From a checkpoint of a small transformer trained on Wikipedia.
Training: a variant of Muon for these matrices, 544M tokens, 4148 steps.
Each number is 128 + 24 x the weight over its row's rms, rounded and kept within 0 to 255. Layers, rows and columns count from 0. Numbers have three digits each. The size before them is the row's rms in percent of the matrix's.

# up: layer 3 MLP up, 1536x384, rms 0.0626, rows 286-310, columns 256-383
# down: layer 3 MLP down (transposed), 1536x384, rms 0.0901, rows 286-309, columns 256-383
up286 096:112151149127122124134124130084108110105126079108121162114077112149155163138167109119118108112124108154118106145113132091104107147071101149124133126180142098115107141101126135141110125123149146130161122158119162099141170106115140152116074167147117133083133114128108095133113125174106154119147157108139146096099172107144146143125138147096127159154124114143169119123146155114148094118169
down286 099:149134113183100119098159105108089091113139146143087090114100117095129099127158131129114156144137141189133073123144115096077081122130142154116087081172141130093142144110125117107178099105140139101129133131100139128154130146107136081119123145162129151128177169142104144151128125156155145118157162114113124136187125090151139128139143114113133135129149140113121126117110188117124146103135
up287 107:159114116109094139149106158058090161104113158134138161127144135103121169157139128140147150145129127102141180147140120062114126176097111113116069135116104149094118116173122137160139113127134137126162168128124145091113160094110142119119156124164125155121132142093145133102138122147088144189114104146130123085083127152120124170144119161123147137104137146129147150164089129137144121120107
down287 094:124089145106125093127093154058163154120174120119156107093108111088162091134114155128138134078138146166117175153129162145146121133110130110132125118138133175142137125161094159122125153091126138116111157118092158105092140121121173120123146122163113138147120124138123191122148116093127129141083147145128161163114122109112130183142156098125140125141107167116146137095106139110146112146107
up288 107:123105088129124176147122138089086152103072091100113164106115134167109075111156127133141187159094120085173116106162101132128078160110127119107136138108141151123118149151155123087099106114094143129130119130167139135139146114137190136121125145116111139152093137084113129113105159123160146161134135155077123169148112123152123136103096121150110144170098091167123122119155106162132069165122
down288 098:144071111107108150157086135084130145097118129110142111118108124111103090128082129138065138163115149136094108147166151155120132121144075152150106124149130153146135106163122141159107153105140107114128103158167122085106128161134150084114145106146130133103159158101135129130133132108136136121097107139107106143123148159100158116156122137152127100154119122145162094143127107110160132191142
up289 096:170126149098151106113099154080117130139132114122120120157139145156148122152098120136111131145118102103121091075110147161144138132137167175112151098148128116167107146141161165086106126157108155166093170158138109113141073134152146152136116112155117115134137099151120138120136094113111129134143165128066098126179083111082136119144130101141113125133108132137106104107155142146121090173135
down289 114:153116176154138109095111127145110147110162118104137133126143139145128100159143115164139124082140129084140168097135073159139103128094156181117133130109107138124093149158166134131156140112137128190097152145118092167071154139164081153108122101138140123111140114117103132108149135166113114153109144136084146121092131141140127128122153105128111149098113122140113118123120139130153138114136
up290 122:139102110134121121166109117158114117119110145160108142129127149138130185112160157130134118111130154144100100138104093119116084096129145126136082121151110149119121144156096170146136145174170123101148075103106112128161125088104092134123110124138131147139082084103110091118121071139131132122130172113109101155190112113143113142119159148105074118121120143136129149116084136099131083103133
down290 111:130088101143099101128135132186158096118103151140132119103123157112154150127200074078101088077164188120134122124116118116107092099129087108102151150146108145104147125143096154111149120122111167115145109120123078103121142145144132135135151146168108123124078126134137115147111113128126117087131108161116089171160153139154062104160175092112075096106084139121096123142125125100141103102126
up291 095:115159148131104115142175113180125106101114162114094141133122069067105162181119108124117104153121179096154128149095117109124140088129101145093138130135082087106105120171087088112086084127115139126121157133159070116158111119134104085108185112110109145147149136135131135155123135114111155198095141142139105131122135148131090138145113176092121116147144145130148122120115152111100145140155
down291 105:122123131114106139107147087124136089107143156134104163072136144106112153127143138138146147124100168123143173154097124115140161100121088125138111151153134113090119190144147144079102123140165131115139133077119107127151137140123148118138121108143113116073128163166103086154094156155136111078112117137092175099141122141100148103156098150132129095113093187129108137133104052158068136165147
up292 086:189195098128127089098114137142116131141102117178159148121074129151165064156112122162154148119125118102168159085108142114128085104091142125155145136147172085109133118128107128123159166131131153161131115109098178125150148120151109183145101111130122116161146145090149090162114129142139117117130114118146159107060137120143145116099116148116114125107134136103130143127132150105123125115122
down292 072:111098110103140146149169155116123117128134083112104104158132112096136163118117177152107137156140132110118123133109116127148141105181121091114127122073128126154093100112094151169120143108118095133135126129119100119146115079099128125143162151131155112046096110171122152132142114126084123134140110143126106124120163142127121123134123128132126120117130148144129136149146112124141092131176
up293 100:142115105114121131148137137112140151144168125166111125103086131142103129098155132147138132150197153126152103169105160160113141110157143157110133150164095131175079093102091119105128111094181144098151130143098135124095119148119192122134123079143138110135105132092158150125139144126132121157114149133127144146158147163126085053141116096129107121167080101126103169115131109105118084125145
down293 093:121131163137124156142092177115133132134084111102122126152103142133125080174106160128124117153185113127079100130118107118122148114105111162135133150187119136124134072073109152112132083120120082113136152101099091167129102140141146124160117132123161104128142136119103124129090155159126107166090161127145166153135095143153112101136114086087130125139122159151161123114115103094100121098159
up294 095:112149122121151137114135131140104145119160135151105152156125102132140127119129135164150124118158152064148132084125126101104087192143102152129139144091136103145135151116144125119105092118072127120150108161102113153094100138144173150108085147104129124114083125140124082134114128139139105128134140097145125079125134140121137110140157135166180124161053104150169125137115102143148142140121
down294 099:150118098114162127115079122150124144136130152115128102132157113161121141135186078105155131186093123126187092132144154139123154097130144138170152127145099149097144115140138107152178103146107143136156124110144088113129086100108123121171130153134104092111109090130082134133104156100118120110140147149124117159099127127185124149095113161153106093144112135112131146093147104152117128129113
up295 100:133135130151077130120107118127155151087128117136094135133137121135126141150152149105170133139133141125153159115120150118086129135118119156130138101133151128145142079140111087151172097160167086120129140103132162127192174155133130160125114095095100127150100090116083134125087155091107121134120157106138085090166140154100164126133143121065129142124109125120148107128117114156077114127158
down295 099:134106129141087162120166112143134085170170106139156180140153163149108102152127128114151163089141072104107101103098143129179135165136156114143123111131117139128110101123143106118092138114167162146164156172146148115094101141099125122143135142109160115096075133150135112108149113075119156139113120129126159102122103069088137172144091140133142140137163153153078102087088128177165112170122
up296 114:156111121130131134139133149144116116128124126178180098092142154145099138116174082157092189166138151116139135132131148065184179123117126096097109154101110130126126185152127092116136111154122106164114127135141152112124127130147153145115147125103125083152086148139096124106129129096165151148119121134113166126163135128134130094127146147137133108173124118119133100120136093147105116100115
down296 108:125118175139127171156163146130145120145176157070160154142137118144136109087153091139084127137143167163112126106149209128145145124128104126111159155106130108116138173137123091138118148113095110102129170141118191073119098156131090126137156163103135129118133159132068097145147093108119141153170096166142128113169108136191136133130117106112078105097138109113131085093162167136119143104080
up297 102:184129150158095189122166145156115095111132123088126139142134090150074125125115052173149115117134156126110111128106170132145123119152136134117152116131142099103154115112147089121110121147135092116150168148110093153130136075123140135107168122073125151142119140092156146103127135121102154134130125144172124140115104146123167066139100145120125151103102172102109117133111140127088133142113
down297 106:127116088124125107108112128156118137157120102132133144119206143129138122144129131144100121074135154133152158108075113151125136136139152156123121119146111113126144165133146131086119116134116123106132112122115115200070102134154173106143110125136119123098117141116122130123102126112125121096065169145121122128156134111080107143161133147144116143138142143101136133148118137129144120140086
up298 100:107121113103144142112135120149132160140070122105153136064119131138123110119113135123154166100140108138093147064163120105143105151162138089132105114110125119115110132121129134104086149114092176114118180118094156114151139128156129163121124152120123124114108069116136098158127155134118157107097173128123101130095131105150141125124116135155134100116108138089117133115116169116098146102134
down298 102:148117134085126144136107149175103136169109138113127136121085106141105124116104177103147153102110133197089172119154087128114114090098120131118138132119082166151135138156084159107155133106150122144106122119124099121124124063121164113123140173136137148144102113114135174146149156087125149064145121144145120135156120129149124146143138148158113116123120084087147143183129128086108122126110
up299 093:139123108119133147134139117118109124132156144129145129134143137125153167126115144146107120175100136122118092109128124093161105154153157172155154143135129110143165115091147103101139150138149129118104137124140111150152125173136114108096111128130117114155124125112110161175115083173185102094098154119144136122144145109160083149114092151115114108106101090116125132137118120108126179127087
down299 100:124088140095123127079108144152146123156131115155099149137121131131133121164166149154164136137149112113118142127099119139130140089138146098118127093064121125130135175136108126130125117095113135091120096126142131119111153152126161131135150125140102156124112129181109139124153167095119169168090121095160143075109075185143131158141135099123121114134101140139128098103132169119093073127118
up300 106:127171149115139089090165162148139140155123105106108141142128130142127141147095122151170110178154121102098108110117110106130143114125125118120121132134167172065098134139129135183126131117074154108101146112138097099135175150127098147132158153094133112120128164123123143141122112149114124158119107200140128124157170097102150110169122112170156110139088139084125157119120130118120127143166
down300 101:144148094147154103122149157141125137129132159187118118148129132147165165123168160111120120165145136122101104124106153125097117101132171145139108163090122180137099133140150142148116155133128133159106119104140136087112144113137129133118166164087154135148105164136120155150148107143131120146137112132135107108103120080173131109112115129105140105108116106070126128094124115116122151151118
up301 084:116159095127156149135108178139097152093114129133142151131124116069160128172091108115135109129113125110118143146144073099122152138162104119127101087099106165104130136124115146158132130153074093136130128134152086160162168151168151123170125124124107155103139143129114106162152125095151145145146168114149077108121139088122090130102087147097073112135134126152161138146105161123133117131156
down301 080:134156117116116106152121128112125097158121148127150148096101102155118120088135140125164128120161132111122104141135135162118115122087105160133135105134098115130107133115142128119115172123200123111097138109129124123093062154133073138111080097145108141131107145104179120177116155112147120106106111161119171131104141162103140122118174154130153119095137109112100167068135088124132158121158
up302 105:134163098098152147132108137141167113107083168119134100123118084147105122098119096155125166144120122135137104110159175103143125104153122123152097142137144120161124151133141148180158130153082140133149115125153155087126145161102137129058125118184173100122083128113100116154124094111134130133143116122119129080156144161146095131115137164114120108140141133151128148116105106124119107122116
down302 108:114181105094154116136105117139133152111120122120122136123093071160115130143115102106123159120122084171114131132149072144092161191108170121127137131143148096136131179084135117116115145154094127108138126123113159119133146136084121149135115107174112114101111149127089121119128160181155139133122068110141128099159141128121130145149116141091122111092153126107080163118083106142120135151114
up303 102:137092127126168133132138106155102115134170128120189085152122059140159140100158107094165136096108114129117124103148118113147090143161135124104166133146131143101097126126122155106132090108133080109120116137093092158128161132111150094111134146111151130107145100107137164117091134135146147150152130141156131171129142090148155107091112094108152104116134151115122186108166100130121134095106
down303 103:115094092124098150116140130140156085109170136142119105113133112091150163109103128135096099128110158155098114122143146105166106117093158094075148109131119130121146114103108175128148114146141156160126131132161150139151141116124124128119109160148166145131135101138172146107114100128145086203149135121140143122075152136122130108119137170156149130126119126076136129118136133080139131108126
up304 097:158127134108096137113124131126114090099148149125116182087129111129126137111108124136143123147107130087109142131127146126137130136145143116134149119090172114134126102124115122136131137094113139133113122153109112155127160130111178136128152124168114136118097093096130152101100091151147127144114088084157090106126127103123168080173179154118124116145143181112119154120109131168133120136140
down304 103:127110147139157116163143119120123218111106125159126138146134117152109099102172116179141124055153117150111108124123146106147088117121140171143168188098148143127165132133120138119112113130107122146177099109140114166165145116130150125130104085137139118102132101119097130066090135134106110097143142148129143158143165112128130177119137110107131115134111126103137179163087151123110094148149
up305 094:084105129097131160104124130145123141157126144179144134162152115121087114151130121122127127147186088107141163143137103133159146158121128153083095097098118126089112139125080119140139109113114099123123140115136086120137120161131109142144138094128135089079108153081105076121117145153086166136135120150124130134145118143144136185127133103137117144107138132148097101165102130095131134132168
down305 104:134106111148159096144127156171162174127079154093131120094109174122137130131126101116129118126142098141167145126117156150112115177118133148152141162122138113112155164137130141108152170121128101088144138101142124141129162200134102129090134175147124145096107101134116094144114145137114150128153109112124142088126171142150134116112114159139133116140138130145155108157131122137125139114139
up306 094:099149121171156116072085129088119158119103127116125130112115164108129109138142112131143124125147169135098154122142139137120153171142130110136143131125174114106096126131093121104129151147170130115122125147150162123134165105117116127120169114150148105126103116119096168088106178121164126125161086126062125120120108115145144056108128138123098164137111163152111155159128149187088120131149
down306 100:105109096137137098100106180102134132117121139100138137163116118132147135124134133142150163115113092064121123112168116119075144132177110097130125148119134118108170137117115120130116127135130110105111109122120184155137105109142126132149131111124131101134104095149138116148159114107109114158148103146099104146125138119136122129136115111145133112149111143137168121110096141156119116124183
up307 100:097170117136158139114133094130107136116102114160154121075138127139174167132139159136145180144132099140101126120132145129136109145112168098114102112143131136130121115145144114163157114151113106174090137125150102173161170136146127143122125116120122129176162128148140129126102093130111186165087144146144146125137122130135081149141089145168150141101130130189112122081106119102143113129148
down307 089:127130122158156114084130142142135078108114129087139112143160145099135147119104101087154139111106116173132119115137141096134157105143151128182097122096083114111128110101130116162153174074113092116133147159126100084137104133146105122123100100117157146174170148131106073124134147102136107139117108149138151135135119119107081140165149108146113104136143098108150158180116117118140138150138
up308 099:102106118106120160109131070126140102137121140138133118129096142166103135100097130182157142142149090145129140145137123137126097102101115174075145107106134128105133124126071111162114114090128128146138149120162135118154110131125141082135163147107119118150120134158085121135110123130111114154090109127129118143158140171104109122133139114137115174107099125157131135145115147080090116102114
down308 101:142113094117089174157157163147135140128120143146139126111118107110140126160116120126146113110166137132138102101119123165074129110138118145141141123102079093133106129142129168131120118105088125148095144102148072154146090130153143077122134117120153132148139088189173094132118085137149123161092140149126137145109139127152105142105078110138135077138132173117116093115157106146128128114146
up309 098:106125134136150131124124111111143163128120115123108077128101095138121159143132118100145180132132111142117150122120157132105153068125153115118139124124145118123103108134119101176176108122112142141102125127114114122134162119119122099156117112109092143132112148100107111127094157104124133170113067098168125093132136081127151084129153098133112164111128126172129113148061143093128126094119
down309 098:143140112097135123160161095130105134126090122099098110100109134092130124141166087104150100117146198122156151121112151139126136114114125117155090115162164142119117081092104142102127103146139127118107114124094134123138104136137096085103142107180103103155131163146132183124089118124144098142117144166105123110123170155148125129115160156123129111138116133123115112088151117087147101147109
up310 102:171132091060115105129137136107148222121130139124136113159113143136105143059132165127097139109105128127152171109088145102084120108132107139100115142130101108142139090080135145091154138162131142162101120105107122127100142146122169151155109082123144091113116149136172120088118089101109102135144107130099119109139139145139112148135143130140184160156145157140155137133091120160115161120121